From a checkpoint of a small transformer trained on Wikipedia.
Size: 13 layers, 4 heads of 64, MLP 704 SwiGLU, vocabulary 4096, 12.5M parameters.
Architecture: RMSNorm before each block, rotary positions, no biases in attention or MLP.
Training: 185M tokens, 5652 steps.
Each number is 128 + 32 x the weight over its row's rms, rounded and kept within 0 to 255. Layers, rows and columns count from 0. Numbers have three digits each. The size before them is the row's rms in percent of the matrix's.

# up: layer 8 MLP up, 704x256, rms 0.112, rows 570-600, columns 64-127
# down: layer 8 MLP down (transposed), 704x256, rms 0.0628, rows 570-600, columns 64-127
# gate: layer 8 MLP gate, 704x256, rms 0.11, rows 571-601, columns 64-127
up570 097:152142090167105131157152162180139175152161208118108080195153108146164168109132071114147156130162143093080127111114132122129140186171147127121127154091118091120087100150165174094120135102165138
down570 097:122167154145144079159107140144143115140085106159134175090169119100136119101187078161109164167172115118121092120132111154052098084101095168159178181146187148128081097099106129117094168162108073
gate571 106:138108120182141099117095083168125110179136107095070108096163123102123131130141074097137169060108159154134040140145097113130176095088102124145158124179141141058122166091130146166124117111156101
up571 104:135094066182148118085131177164119102115085113080199184113099143118147152066094110170113130101081123139144127157152151143164123161114140152121102127148092170148129144131140066148105073160124044
down571 106:105140110120144145132112112111148130134101103111146125109122151111084095067098165240113122129126122112147113123109076154061100143079146178119117125143118124157077087182072082108126133186156063
gate572 100:121125133099164119106110158146115145142168061133093088116119064144090097107115213101138143095075119067187104130136152142106173094117051064096138185125109098114125131100109126154183091169166161
up572 100:099081180088121130159170107125138136152096144110122049083187161106109079175101198133138144146164099102115144086156110117161177164136112117109136196161113106077174094127111160119115121165154097
down572 097:130132198176126140164108078050116145125080141120133165160136155094147115134180138159151099124138135189151135170120123114151148132069169165061112144102145137087115134072100167052132126108085162
gate573 100:124135094095107120102189093133079138102137138097126112120152102142147110163142123137149113164171095132158061143120130137176158105140174127155109110204112110071124126154114111161108145121133118
up573 098:118114145151202117121134103076152156169155060115116158137059163138132107159118113108156128154109185105111129124138139147123180156112126125166094147149076172119101077145105099084129128114135149
down573 102:139091074105152135147136096133154169111099073069113080164184155121132140136109157178132164100119092102076134104118113143133065177089079128087075184102216139118184100144123093062139136117090105
gate574 103:182113160166159116162183217081218184114127148122104159128168078156121092205098141126072095063103100151115049159197141136127162139087129102139140087127115108168119107148126161135141106190094111
up574 099:137138136165153076075138124103111189155115134137122173108149151191102103151115075134101138145100130150083104136150162100105154094140135190157119137110153116141127139103105182111084103074129135
down574 099:136090087060141176108124215137122099121134100145108159107183133199084176140187141094128145162162087122106123133092080195104039136178140145134131054089113185130107145135065134127143122087154122
gate575 100:109169082173136107150145206163122088117178124145093112123157148108150132049130097060096128136130123147152139149119082138120118129133121120166157145070106073153129101140206112099120166134139116
up575 100:178145162078129146158138131112188185085147165188133125166128136213146064172118122149114184096125130163145166132140089110146162125135109041118172107097133151121124184119108154151117106134104127
down575 105:149123127145119119155185184121147159127150115119153115199109200138168159142126127115132070153189094126084097147132153101170108157174104114164135129119073192136139144193118155080032177171092158
gate576 103:134146165074137099111145092093136169171155187111094144102126124166145131195119109059126144142137093092141117105123129081094143148149174092158150137138191120101141147130106122200129141115158116
up576 106:142148171131090096071078174118077079165138122094138116106144125154133166088147142135131120127141080109132114164161175121083160122120149102136104104103108151114150123126122124117108091118093118
down576 106:124078165150114153056143166126117077197150152103123148096116155101100137142168116119156098146082165191142124100187165067078146101139133093111074112081174189122181113100137073094113145095100107
gate577 095:133130159164144105059123089124126119175155117141073137132106084161180072196143157068113106095160106171101100093104137109106093140073134150122178123130161157124156119112163127160121165158115114
up577 095:135169127080061089095148080065111156124135104119090167149125117137158097159084135127130116147093134147152138090134071147127146187099105175132146122155166164183138177107154123137118099106095086
down577 095:169069134103144166141127132096162098114107153150121181159123110102147132106096142101156128119112151156134130126099153130181112110186171153120146131154154093094089112135109161209156097143166157
gate578 095:128122109126118088117159105106099199136102154104158107174143193078076114127085101173124130161130137148144156149176132124107168200097089126147138141147138162102118122188175130157170107124102146
up578 097:158093093144119074119152203148184157096121127172159099089131135158108128126146119164122122088168060136136131133145041049124114108067133178173082149075113152122166145100144100090097139115180134
down578 097:100150117082164162127181121184169122178162105171153098167063154164177106170157045038098137146131078097121085139180111160187126089128137092106095170114092073054118099077133166183136110134163153
gate579 107:079137154146146096148201120098100144126099133057081123097142159123154062147133131059123081153144136139165141180113123077142231069119072107087135098136086127093101173162065115139102089154133154
up579 103:192073096170103105178087144134222196125118157136139162066133108166110101079063120175166172157153086162078127149112133109160108131127107172187110105164095126161149147137114121120166150102080072
down579 105:143138093165140128081114120166169097126139083119123200126163109158120093066131146130173152139080119114112150169089093101164136180166155125191160101156155107208159168149155106119143117152153080
gate580 107:138117163116153089149180175100136134117155111104162169147127131153146119097130130140142185193142094093145133117169113124085128158177127072071093134139108095124111093129110101159177109079123186
up580 104:131154125139091130074176176158135124117201107083086098143215142107159097115108170183152124098112151146133145148105145136135127126068151177153144095146089162134093178137184166167144086117146167
down580 104:121147106211135140153089072116150137118097156104150131109117089113098119168162178160136159189205112141165101173138131089187097151179157151146076140186137194134105122206112156143179089166151103
gate581 091:120161037131104083130106160160164129109157157102140179102117181119139128117127199147136149116181166129125118149107139116147187152100188113121089103133085136130132162204127126174126116122136142
up581 095:084108097080182065114186186161180079097141167166156111112109115117203123156165159196115134152103126125115087136130142123102140076091092081135173116091138102078125098175112130100175164099056087
down581 092:090072137159183147100122116154150117129078136176123175175133143155171188099135147171125079118116124151104094160134103099137160172133109142127180114147111112118143112154132145136119117175172099
gate582 104:136132096088145121134114103138123156190165138102115120122131185097138110137156095106086115130104099098138143109142121113083101142126153193159163159115172070163115189096125132074139155117173112
up582 101:141174104093191118149104136133149107190158155100073149111130163084217111088142138102097155092081131183078184115087101149139139129135126114162196138093121109083154182102118165138157145153139128
down582 099:159147157101148130135101205157114131150194158115087102147134130141176135134154105080087144114083182146088152088131103123136101176129110147152130160162115146072168172100173123094155149170157090
gate583 097:147126104182164082167164104133113136086156188192100117102126127127157137108163137111110091171208133115169136179170172153098063153173104165148171143086151155152124134162148111129142179161065087
up583 098:102109114154089108168177086123104170122200080159138131123061147161090107154116091116101159110175191101091122122231164138125137125163100130143147116115116151134176116175095149070131140097118134
down583 091:140123104159173137124163123142158065109105122085051158144136157158084108127157106144119078120101088113113123147083107093147202142155126089123155172088081102059207121164098128111086155070105161
gate584 102:115125039134175076165131138110142140070148124158180105114167093157124084067116117121124125082076122146076122107126089089180143142083132127076164120103169094084121172127147089101101091085119091
up584 102:144120110154142123069163166056150159187107108144144169197152081168134121075146113112163103123146121138097095092114124168180133137099161140082131139172046176106188108107043139149139119201125174
down584 104:177112097101091167107127158127109086155089127090136115187176145124157090106133140060092189151107114165166124076118152139108138071134134132081097144125147142068103135122105157100154126082130183
gate585 104:112113170140174062121101146144101129174106062085170138175157117089131117153188160104109136118159152142112180058200129176155124105114147115123127124137119079122140083158165123124195124094124114
up585 117:118097137091129158162191029111167114161190141148079122147098134185100160155076108062121058110144196114145113116161167169150133101117124099117098148166101151071181084139147129096139106096110123
down585 107:140111083100150129168183097108163159089181132208114126124149068152150072141094198091074083119131139091169123131207127151120172120121106136168123121144123131153121123137181123156178140131125153
gate586 106:167181154116116128170124142130113148144075148177183127103198069107145102087103079079188135167175089099071115172133137112101111116137087166138218116136094081077187147126131127143128083176124094
up586 101:060083106120131143128089122162157151179135066108135057164113150152144118153088148157114167124139141171150108119098128137170147145096088124136132160085188130189093100164113139125154155105125106
down586 103:102114088074167134100158168168132136131098045089128117156079148135117138147147128161132139143167103142062098147123150112129173112108160108083162078089154162130116110114061130096117142098153135
gate587 103:212124089155114127168110175099182105164071075172108121159147136147091075195107162066092140092098095168125101075148150128092171121162140114106084098124147119150097165135140125077148139104082140
up587 095:131142133173144109120166121085111154070164073106167198075084082138159155097143191171128078132183154122132132105113142136157083124120123191127104123121124095134158141100104082101117158138181089
down587 098:080104137078108058142087176133160159172160161160133120125122155104151140117135085172135150171111151109135156165111184169135104160136187110151127167194128092130089141079153090106094148086147109
gate588 097:087141128114121154123150168110140183076129129091134121163141174232138081152086139040156160156129134112182195094128150178098159106108191159090142176172159157084137110098174138176213138152162147
up588 097:174130108157143112166090143110157141112116161146160107069124138177112159092227128132075159139139136085094098146145162122197140120165169163149103137149088131068142144125097097086156136071179115
down588 098:163127083216151171079138192111141140117168089134132135181153111118063152112152134098098118134138089076107145138172146123131148083145143161133090096155129160140141081136085118103111169104112103
gate589 105:144103064068083126192196147151115137096096105113159104113095125081086125183078126075098117126162110149138110106119141115120174114109105151170143137106159117140132124114167127133132171180128163
up589 098:132120179129117123137155132180091088096070069128176144147117140083098126175126117129133125125091143171102162078114205151111161116128116127114100152082135059121101139053146111166185125145126225
down589 099:140138154076151143130128112165171094108160102078184111142143199104095165191134098138038155073153125149097163088163187125141161147206096175117122178114149136145143146114118140132139125141233154
gate590 098:215148105101114045152159156110187091137163150139156136113122112125141114130170086070136109172135190195184160119173199162118102141175165110108215106168156101218105128153134165158209127159157095
up590 101:139119132142147184160099141129096138147169147115102118194152111089143170148161143098107134086119081139144172144155161151145137160118131158104148212055100093061117126145131155109149111144146194
down590 101:187128124102113123162133191109207101163139061112122093158142105134147129179154151105127148097173128114126148089120059114131145153118071137099163149132138125124098126127118162131158185148129150
gate591 099:125108162119128137135145111129159175152177122090115161067102168153111149090171100069064151147133198118108074087141116136148096105186154079122113141103065159154119109171101102202159120191101085
up591 099:194066165159136152088111200168153106159100071081155183172087121094168111116131082088155118160106149154155132094133136159081064135178134109104156125152158140186154072156186114141141162137128136
down591 100:189155126096147172103114147140171129154079109125143088098157123139164132179106117211155141104083115030116144076061105110066154140112137087109127087125096167092116079146142127095169146110126125
gate592 105:165167152136179142132151138128139135115040084047136144167105172109175100157241161110131132154141085165096133159218097160096147065175173091156162139135115174111094197144114152182122139118112131
up592 104:162087113124131154112188074135108162118143147146115054162103103161115161122096093110090091125116164077205131117087088124169067143141125116162115175090118130136102122115145157095172104126120183
down592 104:053170134158167184111158162202161101152154126131137088128188109059128180132119133173105121102140138104080178090109155128143080110097120148184125160123118153169147160092118134067159173142143101
gate593 101:149175078110196150178132079094104138104065085144168135122164116164131060087129126086088126136141109152147105072161093177091127142209105125119136116111159094066093144067076100138119132145095182
up593 101:131172169158144083091138105150125138112150159148106177157089140126064167087157196165079106122118092160159138125143125124064101154202139159105201152123145135185162115146111116093154162155159172
down593 098:162122138143092083169149105180109134113118151169087164104173037132119110118145130054165111155141076176142128136101121128114086130169110161086155129122149118142146082103130153162164192111169150
gate594 098:151145150164084119092143144143118112128145112090107074186120142125144073105151076088098102150147135128058126097101134139109117170104101136151103068105124112112131146125106048120115129164112113
up594 097:095173121131107133097116169102144142114140068129136110086073126100097100071140143086175113140166135175168143078144157088134080142168086121112103130112153105145159129117109204036088121145177153
down594 098:149148121169126124120125108098160195156135083120080207153114116120121125105166109111093120051176112094127081146101123150157153097109116112121144110145152080110088130150128122082071139121101105
gate595 095:086088090132088086151151174120059151128138158161117109032135109172159085064114178088145080085107151197119166122128133140088050097177095134096136126091130132075151139086123113139119108149119127
up595 092:147186121070141077145074141151148057122108093112050105136158101107139117120131136103111120129059122125128176153137078206128011113174106091098160115108177106085124120144121136126059178163093116
down595 091:114100170172119151122103117122139129157135148114103099126132150109167118078127115196122124081108168169182052054117138161140172096069139163162134156092175128117121106080137166164123145092116173
gate596 100:116120116101137104074109174128113169181115123118191137158103081094098174126127119107140112164079173130137105124166132132133102120137122100135069150123138152127074164071160132142111072157068100
up596 103:146175125179138126120122096123108084168086126156080137081154131132133168146127173109145196153136112098090134116176128164115153088125113139119123173097073098180110061131108134102128132089106137
down596 096:161053141129082131180090144127132112146121200103102111127135154141134138137166167093164095078161130068115135098128188173103177088201109145098154164173157135061151109143103158125127128141125093
gate597 102:139137140133127125053070140108062120133220114158117135169159186133144072144089124144076138077194092073050096136137160110172177100156203100126137181075103143143089127130104068079117132105167112
up597 102:114139150116195153133137081133196123143152132190164135143127158133074093169121092135158150120145148128106117127150094149183110119119099110117088140135117116110105157129098107108119156115168140
down597 100:137156104158140105156145121145159087174084155093134135180182123103064167120135132093086159109142167123073155190174163109142132121172130104133148085134138099098122156080093151085148162153139140
gate598 098:132105144206093109087048089105134123155140165155143102140179128047169104130107098107103141150191126113085156092105161121126154169109133165079198154117120110084129095132094103092148103131128132
up598 101:128127139165104136126079099154126184189157082139182110128156108137189124145103155160137141116126135092123150059102137128124128121109142172098092105097126129098118094137098093087173116163198114
down598 099:142092088085114197096100121145127078140107112138135134112079162195200114114131105167121109095139101115166116068156112117114131130098163127146115063141088108139101117088128108020140099141079117
gate599 108:178127149113149124086159118081092163053146179143145161168126104091156131148156103126111102139180140181080118079127067198104154127149145162183132160119133094158099127105106161190166148144120146
up599 115:160057139132089122146140124139092189135141154078143086123120104155215175106102123127078125168158062164108119153119131165100120159154117142155126093142181174120165114126109144192140150159113133
down599 107:090143187128116115098134144102158116133111106122181088198128122166096131068119078121161135118089101214124116104118137154101120169143110151167150137156149066159144145123116143156156206181122119
gate600 092:134150146088111124138086130107088103112089164070128107149132115178161177158121103121172098153201130130144161134128146110144139089158086123058149124139123142119067074154109153161179087146164124
up600 095:110141052154113162141181076154103128086120120143124130208098128171130083143195101112075075125165128148128096098135112096113098083118245183163090118132155116042142109095081095070170147132102103
down600 098:137172175130103103110097092135149174122169093141183157156132146159150137123133082135130130123088056227101133089128115141145145093053070162081092149078120129117084194125130155140119180189112130
gate601 098:156118058164174109109140150108168089120085106131144137125134158113115101121199133112144171171133135080167045170133141093143134070110075099167158198092146084106122151140163083084165153119085103